Weights of a small transformer language model: 4.2M parameters, capped logits.
Each number is 128 + 32 x the weight over its row's rms, rounded and kept within 0 to 255. Layers, rows and columns count from 0. Numbers have three digits each. The size before them is the row's rms in percent of the matrix's.

# layer 4 attention query, 192x192, rms 0.18, rows 188-191, columns 96-127
109:117122175155231142186126172169120131136149125132079204125153051100184075133143142134063125123156
105:091143173079140138119126081176142115114088124146173149149129129124143177111153086100105196182130
105:142114091058128137119099125126083109132117127169137125109186130096079062156107128107102143143074
101:157094160070197142157078144133118183127147116116169122151112167145176070149105167181106093212147
# layer 4 attention key, 192x192, rms 0.179, rows 188-191, columns 96-127
100:081068120052098106075155135156142186094166116130141147103158155156115147093165090194098133131129
103:145170107165070119078138137139115115123116133111148134167119075106115097141142103182155119129124
103:166191097065103153144124150119103135154171092170151149108148100155154119168136170148137118143234
109:169162074113134083154134179128120194139199139156129159091161086167093177111142110092151117104095
# layer 4 attention value, 192x192, rms 0.192, rows 96-133, columns 96-127
094:169096097138107095126170106137107143155122152155110112117116101174127158127158106116172090127154
092:083099101111132097081166111132106175134059135115091141194208083154126156135122200108112114138118
104:098094124096108100175169087048196124189062112184101143118167160155157130123215126119112176142131
094:170118167144115120103123118137135165128131165143149149173050083094170135114108165140117106163100
093:150103143161129108089117100169115044178109149111118140168185167092115188134159039130070081110067
094:144120117142113112111158140139168118153083149145130155124085188097107115105090148146128130137115
098:118134115125101107138066096124149112139152157144093122165130156059128091138138170098149114158144
093:125120105083139150124100082125118116116153173170167068115111106170152124128086099148055122129084
096:094143115104147158184150137151131102103165170107098140132148216138137119092146133095160137142110
095:115095148107137104098099095088180138114110106118142075119161193120152141114092098078199140130000
089:146130111154180160085097164083112117165157137158135137239115177126158097151136190122070158102151
093:169057107173175140146109121186169151177168169135128182158147167158108180096101161151168158082109
083:107122077145073184133079125163141162115149121132135104109175176072178132089105161094095131132103
096:111133134145180126108085122148126086110169089166198157077157134112131062170132066092087191137154
091:068123145100106158177124096125163111135199171084131133132149126206135154116080099167124163185145
098:156121146138112119129143124142152072153090117096149122133134086131161061131184136102113076191191
093:140153125100163150095131117164190120104128132151120092100056131108139123080095161104078132167110
095:157174142118068072135174088135098146128124138180127120146137164123159144136144110115091152165091
093:128075183093152123147084108092116141177184137120077093112140125150108094189142118119051071102115
103:087088132132176094103159105162153149086142162103111067119136162098109102106123156168117133205121
095:123159089131115138156222112056155097137134115183162143171162147068078161068150136060132106167113
095:157059134109169129120184146163110148120092115181173128099151094183100112155115080156117132105148
099:125138144188146166113134163154103105148151127110135164154111141078098128101093132099083135166078
095:179150135142102119107153104113093179177133181156133147090114104159096154140210167225166114137153
094:168152121145115116149118093069138132088158150140136121134086165146077118111111128127138077113070
095:108101185115126140104131169135096089136140133127049170118171132147150141161151151069128117111133
096:151092188083150183128158050068135167103111129086079119121118112105150133095178112100097161077107
091:130143150152172226073138112099125085180135140122151056166120139091115080146102093160169139128168
098:157149108154149182131182134146123104144104160143105104176129114145131112080083130163196104149107
097:113127132162164125093168159156120135127119087101142118124175094117134167127101132123146156118129
093:088141139086163101091156098114137121163172136163096157177123138133180110103153119071127186159181
107:061207139155071173130129126147136098155132138126153143161093096123191143125110150128133141178103
096:122102164089128145119114084150184118178167136142133147163107134091106105107141093170121149192121
093:143122121144117097099066099070125099114142112127121172124173187148120149110135154103102192119086
096:087168127129128194158086167130104165116126115124193170137142110118124102152145108133095175140190
102:069090201123111161105143063151093140146102116187134151172155110156131118171126144138133127127147
092:131167154183106103155108120081130171136147110083105152064148140117089126218119129109191107121075
096:083125151081120071152179069116139101137188156196117123122166183111188145139125142155082196138109
# layer 4 attention output (transposed), 192x192, rms 0.182, rows 96-132, columns 96-127
099:113131158121096180109152140150087156137164114139177086157125067180103131127156114122126152172194
090:152124162150099105156091155143161109071152153139166120085157082137166144118101117110122185126177
101:127067206169169086180169106090113132197134102125057125127121151160134143156147110106131130095146
091:155175151027089151084140143111183162113117178108175128135136166183161141066161122029119130134125
091:133118158091107119165115179126181041187150109172111123139108087164171147114074084113126163156171
094:163130105130174113142146141107176115112114080131112104090154084129127065129150103130112099128130
090:122141161117138162141107172177150102067123099142103149104133116142201057141152111109098120128196
095:095144159167141132144070149138142108161156131152134080112101141147130092064120094139117135050109
092:118087188074125056137138137158112045116121142083177171112076144113159154135101114153136115197162
100:150086115152145138086171096113203123143170141133188133155148164142137094087173141126116180089139
091:156143128108122154136125090111194188210116066098090137079122108168146140135174096162179099096108
092:102119107074194104101134169148097087164131128114128084081129178143066074134109120155170140155079
086:106158123129133160154089143156127148160078091095140095122129113164170134161147127157153123209129
095:138134131139130099186146133172113127099152181077120141131160146111140115111091140125108152113150
095:089131094121104137182124109103132189077091099198130107169154176164148214125079133183152120130148
094:170109121165097102121147128081101118097179155147151128086191169078165157180163170182157135101162
091:136136161148042069176111180174170162177125085069049155108145107124062054169148138146126109129122
088:153169128099109114117118157119147102126082085113135150127105141130153121178110137147182164100191
091:077141109196130133170094153143109112081097124139135078158100138160136169100115135148094140121135
090:127103104213134125036104164137210091160224112172207083175115126124166096092133089091082111105115
099:137209140100140120180172181108127131134154115154121129141131135096141172086103138118149108102100
097:143145110115114126127141112168089102101111125147106128092214149167108070120103153135141121148145
098:133197098078151105088165095134148139131083174132130140136154059086124122099110074153175131108030
088:143048163114142167045162143114169115139140152135142155132093124166157122136115123085115137115151
097:156103126100130134120097115122138151096180146118107095116102079166129166108152145076093169107159
095:131158111125148102157147060118119116086107126062110147137154182107144184140103137115207157164134
097:131130176107143145100129146099146165144112129175160165128065128071129117153106148121184084128150
089:132109176166159187142125092143127142087167141132080183122156122183167212096159098143113100097099
093:141137199139187103090151156125142079114149139139169159126094102165115150097166079113167097118096
089:141157099120109108133113145132093132095070124092121167118142125122086078142091111140147118167131
095:133185075108181099162105111186127155119109122137171094120065127154163101151145151139178108071159
099:121097119064134144111091168179126118129183121162069073144117101141184106179118122150141155131141
095:157124133193170148129109162076142154122119139151115128133115189189125163108194119077084136161124
091:110088106076164127119130113131187095203165139146124146141142137172155185120137093103122224156105
096:087100115167073133120129088160135126095162135099123117155143105095172113126142106144117145144107
095:144062075160083163104076094121111112160114096125057166120119087173151138111104169133077093107211
086:142142155047124154051136147122091166108142134132163097138097176146175152148126133117041158106107